From a checkpoint of a small transformer trained on Wikipedia: 3 heads of 32, a variant of Adam for these matrices.
Each number is 128 + 32 x the weight over its row's rms, rounded and kept within 0 to 255. Layers, rows and columns count from 0. Numbers have three digits each. The size before them is the row's rms in percent of the matrix's.

# layer 5 attention value, 96x96, rms 0.0538, rows 2-35, columns 48-95
101:116110147126090139174162195128154174083115120113095120129152140146141103139155118118169128076122089184094115117081088052212166198140109134186119
097:137143170132112155106068149132166140116132110162112174126158117174113080190116104127117127144079139018116101196112127126121148190149133146113109
098:134131117120077150163121139182171153142109077170103128179155122129132107130126111125136169098183155194165190153099116122121192143101156081147138
094:122121084145088063118145097052136144140145107130161110129115119112140194116080106154156171094190135162140080119090096160139137184141108144141095
099:131135134125101094145141172109165140100136155146155099119148168185077117160143128105147134101118170172153163178066073083151142149114188122082052
105:087138133079146164208169060161167085127145114106176175131151131096121154127200185159168148171156105159097114141101147123079082155148123071098156
089:145152128172185115184127087102094116077136118128157137108158113135159194132102058113116146158159140185171155104081140135087115194121156099131165
088:146105103106152112082184128186140078170119115135162126141117131163200166167101105152117110093157140109082092088165131133069199126125081096147133
094:136118179103166097117066120093114155135142144091149153143100148113179118096127109098089117095152146164079144122122038122111145060131097112145079
102:098132089192187121061152118135098121171143147122126119110153148125153139089141118102126066120128157132120129159162142078111164153150138155130167
093:174150143160160102078172192120109077086102161116087128164129132073118141087146099109123123111156100145128149101173072152117097100136097226146147
099:089176148060159132116138097105167121083146132105082103086161160165140108083155112110104142133137139128100129179116113095168128169090145108128176
104:142132111137128107138177084157094115173125168136132230191164108184147095127124125131148109139111138181123113095138128142110145100070061125158100
107:097135145117109115094163166117109158122083151134108143125128153116118146162071130078091151159140085103158129104109115153045155149158121175111095
103:159150072163176139108096129086120149118135108123187177131148099133101127152140166126118095161082147198079059108150138162114088162167156117080097
097:120127116127125117112160144155132099111136074116106125091207137115145179128099113073110116164130106135157148166099145179120113088110092129069135
113:140113088152133129122113151094165111147056154142186175103113111111165187139101156105158112095119096158095142136067116129111088237125118180116106
119:139133074184091115072111147119117142179160120114078106164153136127142122153103108133081141136195088187123097147125123072123098082121091090131070
097:152171113084135109092130095110083141085129141153152107154162134166108054134166080166171058145163094165142129071188112087158116154097158092134175
113:164079150106149073140132194078067132109146143172066169132142091158114159117105159109078128124188105156114180126195141047081156096150148124105106
086:124141109091106135076157117157131205148120153126141088145155153144176084083108122147138132168124158160174082134094140094207163141152159084136096
088:116075196094125154124144132216187116129118124102121114143112109165127147120131143175086141160223082096081129139139082142111171186105136180075104
108:108134144135091143118145086134142102132120138160133111118165136090124163132168131179156146160066199104073152145160117145138078135096133127112149
113:138115131115142162190142160169122137181129171142143133197136178103131047156159128120101108091169131125131144150154075139083112052048136106110127
094:117186094089158126149118113106090140051111146133061141123147143139106126142083110096123108135069080107110168106091143149119164061019158128102133
089:138109113088130107130136162055099145164135168123124174201064122136110142137104162130144099161100091101124106098109073084183117125142140116137150
097:151123114148132143136134136097137140098139126107119194181101146132074115108180117060142042146172089099140071145116128132104160140153103087129117
092:167140157144103138198074163148150138077105197128130191146150106098127135163139149169135115117067139160128172128058127122125108172158127110174116
100:141129152124086139150122136115143156052117136075056111137171153105134064097101096141067174079139111153107124108186165119100148077088147160110124
085:152156160174186149151101058080086096108135220133092122160133130149156168124147092106127055161124168109119200106128135151123142094116141096057132
125:045113141142153112069094127145065111135188121107072148154157168107065151092082133158106071065139145119193062128170104146096134071112140174095163
096:101131104096134132117135144110108156126135173153083173181178137157216125100167121068119085166163080076136149165128112125166101109069138168068147
094:141127140104132113139162121136099166152127163149216169109169096101104088191089164201136103107134091088126157188153130118102140141144154155117145
110:047115140129094090118123160096121100098117155149136142109101130073102169145061168183126118166146121132206111166075081133072117115154164116115121
# layer 5 attention output (transposed), 96x96, rms 0.0664, rows 2-35, columns 48-95
105:083135154110083147152162143125140159142055148143134152147132110155140162033114153101170127159142099136130175147160142084078130123085152160098124
109:153105064124171115144085143117158136163078093112128181113110152098093156130132103102145142115095116051107125122120102080107132151099126166179131
118:116149192136087153151195184147139138140094113138091095133116104169133083194218185141146130135097138128153162139162127080104119156114155114153162
083:105141136154145123117091144181100099093152112218155102156101053158170170163096166142084115166128131132053144150100157097129084161159162142170148
105:117147190131126120092092122118161166143062087158137122131124137168101069158097122121146127146100167140127214141110134103092132127083193105143108
094:083141195047120139132203102153108145139196164158154090109083117118147089072102131144133104136107133138146179072133124123141107149113128080133156
095:138101150082096073137082150136150161141147176127140085097091123069207129139134071144164212110095214156131134152196153109130122119142105130203145
105:127093141186103165111105144107096120161190127160099117178166092130156120184140116112074127173156114138062093059141144142172115091184135095125154
116:160139129130159099106108178084095124178101152102096154174097169123152103115093116155161125200190124142125101088123144095104133131091141117158113
115:133118160148137107134168119111096171145134172159143129147143131122126074142114138096113149137112195135175087066142145176110119092108116093140083
098:126118130131084093125140147168106124088110138102150087139119155124105149100101107079088246162114183171158084141138129115165091135107084123123151
096:090139167081103144159138110093111172120102115112121167115158175131116102112106078158163131127081153099170151143070137081186116146116115087113135
114:123090118114090178191153159157124137180151133124120088183152102141122118103172174152123149173136125176117107105143116177055159121111079122129180
083:087119148165126098105117151142138146079103150128115154104134125149107135187138194143083182149165077136143131159112100104141106136139151136113157
118:098131141139183082093095099112130049086058139083147081140097103162105126105133153137115119093140233126110097146141143139108111146110081131085099
108:158124162127054106150108171149136176184057136088137067102146180171145109143140154136193181149094147165083114149164134132116156069102121091093150
061:091228170156168123126100065151109174135067101105143098082129128159148071169100166107121134132088107180142086158172123075098125184115119120111082
098:129119139137089130147115142106116151119112069152123093083108095132194127110162146103103068129148127124132122093136096169101137129104147100088084
113:107102103074057141175123143111090111094235139119075167143104186122132127137151090150113125129139193153166151181119210132155179077108100095089094
101:091159156161099149090117083084148116166226129136153126149153141120142129102153096087119133085179182084099096104125105088073097085143115085177114
100:188094093075119133159194146132093139101123092174049092163150107159138131128086177176133106104143052151112150119084110136170096146105093196170155
100:137140119095112127143137134154140133115199116161165116144096145130125124184124170087137137140182033105141101114087091110171112130145147111083132
115:158123120116164139164136071176159069105120107076168171126170169115142129173064123118128149137090128155078128136127168085154135117129129087103117
093:121122185098122184139146151081161104181125150132049127181115109110124138123155101097144123183151094169094118044155109160121169122134094155119136
096:141162129149087166187077143090139212152223105069069182162155151148064102177141165185141178099131137136145115138087119128187137131145138134115127
092:163121090130109166130121175156092115127143183147117107187128084121118160087132088141175102093177171164139115122123148105092157140117124185149122
099:065062110105051172087136182130202143157156169165146163147150134164136114133146163191122097160154100136087086143133152163124127141099089126131133
103:142179158138176108139086099102149131127090129063182137117153119112109146114056067103075130125135148143180144095122139149077175142063174150122145
120:136129207126093086137125100142155124116169149169109141166093158118123127092162160102078137139123081122113189081042092104128104075088103136120131
118:148065107071086124139118127103131149149233194093165145117191157105095073173155147166155151128104162112094079140134215155188137134130090088127093
067:120117180099103139141123122170115200116205108140137134116087101091165147156145094114122112089142177118148149140190155135105127116081150172138149
098:099159133122070161081123089163149131130152166121071058162133119197213102090154069110089131157124096150127096151139105134110104117087118130113176
089:121134156116128095120117139141115155097196081152187122089109140129101142193097115141152065121061156111201132186124165151157156145076141176090099
082:113119151108055098142115165099115172120180169120102129109102086073138177131126174110150101173148141123187143084156103090125108123168125142172101
# layer 5 attention query, 96x96, rms 0.0531, rows 32-63, columns 48-95
105:103167094175147106110117036114118159148143117110156166095119139118135163086152117096163111110157103099143201164187178147129037117155157190153140
112:137129083193092095143141160154120124137125194139078120189156158112137120194152119132148153112072182129131124085125136094077146075139159111121065
093:083156151124141111088117077159125110159205084064104119156141159141160140116143102106135125132139086113147194167214150111137095119128136185155149
113:144157111185090086144122174130125166139136165187105089156164131102143144186129122167167134098073179140107091101132148101039128068158133115161084
093:169110099129115109093147122058114118120078218168149138136130114093112156157095140152140108109139163130124113085055103131092117125138178132129085
087:129091186070133151107170115080150148171078143089153131096134111132147155094125136135143096132147084100072138156150098103167112201106108184116124
108:107182128118134081135114111149135132114200135099156124171137105147203119130135084137095187094072102163172115135128134119075170065128152157134163
081:108178119171136097098102163189133150075189139150093095141164132116147122148102072124070154119054146126148083118127135101094146095107169114156161
086:119112091132126108120081116079094203122101105133159178125081105140123157097127210102193099119174088101117146145101179142162102166115153157156127
107:096166106081147090107099157159141105153149147131085113153169133136174130206136087149137181098091162125207069206155115155108150070123158093135164
097:202151095135122105101104112127092088077090165148140188093123115129114126145174145169138098142121175147124151108078102173141113125103172138133134
094:150069145131126095126155166144135137084114060174160152108110103143108167096107140102105109171202123182135114159174130198124102140065153154129096
092:138147132090156138152117163116197127138153079087138136161133156135108098122099123230104169170113136120152111151102087124184113167148166161116168
093:162173121117181081163177123126102163131112125095185179085114126109107085098098107101127160091118118181144124097112180189109117192127122097118070
089:093155101106104112066158105074134137134155144147134114126108140100123121087132141138090078166133035077133124126112122165129102104113116137131154
097:168182178092113085115143126123121152109151111116102055107110117158166117128122100184115075070073150058152122114173120130123111103052121125123148
104:156129071109098124068068123100157111139142148042094153171132125101153099139181144104119160160114147121142103091085087112196132111143124064151095
087:089156076124142154130120123116097143212130129134177129186094129117117139147099141175133082092099114161119077180158091104156096123117114110048129
093:114095173118192174171089145166166189168119100108126185126137127123182141177141123147152124126105181181085150103153079089056106112140195118087133
096:205144152134117100161055103103100171117139141120180096163176118114135155210162117093189106110110109141130106097138162133115126084140165120106105
104:123131152121061072086147135113102133163107130154090127115137145068104149156114093073070116145064134167120092107113127071106202146163127145092080
102:093195102077090161153093116105157127234118120060183116190128089098132136156139134135123148133141122147108119131168118087191137101125130108138081
083:122091125149116141100103097136088123083133074067136103141142148073098119154138107125194156148096130101116152102183137091152107093164130157192059
090:144140172174148134212076104185142120171140109095182139191099137182150136105119148132114120172149156116078117148120098121141189123094158156135143
102:185120151107176085158156138119163135109134193164228140097145141143190137156161112106110091094093133146090128132104129152064070091126087140125157
091:083132150159129117108152188132073111136124108149147111136087122114122163107121186143115131075179136189156131156099146207096153091149126156023163
103:094137095063097190145189046079156126134148142112108127099138106177152154146181116064135106162134089156151095102171136131125144114126137137150148
097:176109207131147104130144111143181122098127097123117159067137085184121122102127119087154171117160151112194156170164133126085136121103134103135122
093:170193106123116084106117206128068088107136209137149124168122179113103133121071076136126134150161168123132118160091168153120067132174159125126127
092:150147127117048091171115147145167105098114143204130152106154145136167095172103068063125104117139140167072058136127127130129142107112189083149100
105:097130125162160072097108127154101153081107113175158170096126082100130127157103131097082133119100100148161122125143183178118151153177100082125094
090:150085116148138186128072121184124166095151140241118167131160097163180169108176125110173133149143159188145127154168146158090126102091166091116141
# layer 5 attention key, 96x96, rms 0.0534, rows 32-63, columns 48-95
112:187083137090148173122114090105160108131039113125167179126131093126175157096127156110162061180196075147087119153126167161113120154112096128112098
078:083112167164172096140100178082118098121168139124129144150138210125115141126102102109154085090110128146113160112093113155142121120181150142129123
085:168137186084163090068090125096073110122136092130197136058100107128075152094094152127119101095164114081138190135048123121127098175173085124151139
122:082108118147161072128097181146120163169228113149089120139133169126114161152127105135113155075093166146176155086131109145117135117183143162137148
079:136166111160113159109130098115140121098068108092125162150144105101166165080164215097144114147173072183119089123098147103104144126102106117083110
126:157146123112112210119128074096151124106044155116109178146109056134142121069128144119151098173168051133117123133114141124129117145094086111116128
106:088115143152133091138087164206137141123218144132126076121147180109145122181113084112106128106080173109118131089118115146113135151167178183185139
125:084151119166126079131133169170179131128208122181107098129136190102130119172146119133103150079062166125147117105165126158103173126128158173152114
089:111109116138056191115161122112168146144086101145151153094098154104188147139193138105153105128169071191091090151152125117140144117094122148142098
125:070145104123126103120123148205142110113220153123069109159184135131119088168128051109112141092099174169177103086140127134130135116147155111152147
105:195132164139122123147137144066148144079093083132192097130094059117147109121099192140128111184136114169161126119053105099097140114119168081159118
077:157174127067146123140149126130184128115094133123148107113094080110121195131164166115119084081155127117112188110123126047130105151156094051148152
083:075091096070122120071123165105106125108089142116132114121094150130107187078152103125166124089143108078084213143108111119147149144099163129124126
087:141106130118172057130158115115122172105094110108159138080125096105115115104110149067106115092160132138100103121065101128110107215149131143081053
084:105140103144172094073142187146106110190179112126139101115151107109111071129182143072106160127121133093072116149097136183152146128103138144096087
089:103127112159114141123108142165171167111194111180142155160132120172143086129133169102165155139083127107123130150083163105109126205190108103109101
087:176184130070070154164138122060138145149125137095150115087128201143165076186143163144085210181146124115120121103115122150197151081149133167130126
092:122178099127125135156087100164105128073184120109101112112175130236130146185148105134140146115050107126130093126143147123158140131130133077134161
096:108115129035098167162098127093149133158114140103122078197173127202107160070156098127193071128142110152135111108089210119126194140126121113132149
101:127187112165091174101137101181107133116139179097087059177145114124153118145125145107125197168096095088108151099154123111116124100098214161128149
104:131191148172135131120079123142086178143157087111140112165175091146125137172103073150151165128160163185115077109128095069095114122076126109142123
087:087138148119166191150067140121097120192167198114121094173114132142151099111144139171110163127142107083095118099145140099142182117142099066162166
100:100127145081120125154116115160093130179127148104123044192104160092180136152142056086154100137131161119104202120143149108218147128133155130078180
099:161159148112145091132132102109146147092116110134197157097113113138105172138190142163127103150072136103160113109150065097103099084078074140217191
090:131162092102110148145134102125090133126135150099153074091100112155172086139104122115133097142098178056121112107166167108135014156166177138192109
089:139093147127135063117106154145062142177125139094085172124128113114088174166140139144132065105121138120132132125148146120159085160149168175128157
090:116098190151156129175146128185127123089139120102150156117142156128109130140170114152075158104102191171101084110122079137096119200136053109070151
089:108113122128133145133149090066141102181131131093134100161140150092147126187134105101131088165154137114074145110112171132157070115182155180144118
105:127126157120144122135109124120064096122117109113164126102130100132117201122144115135167133151111025143079217114108123193148123115171166192118216
096:114168173149116186158122165148157140164156113146162117071144107093092104129139123137082133152111114126096140137181088119094110151149164139129152
086:109184154074132138156103124139098183120059102134133194182137109128154135145120171142064129109133087063094079132132164070120159161100157102132087
102:099148088116123172151181179148119091119154099146038110163131158112157077174150153116139143113073121123081148162151206074129142170087124117142140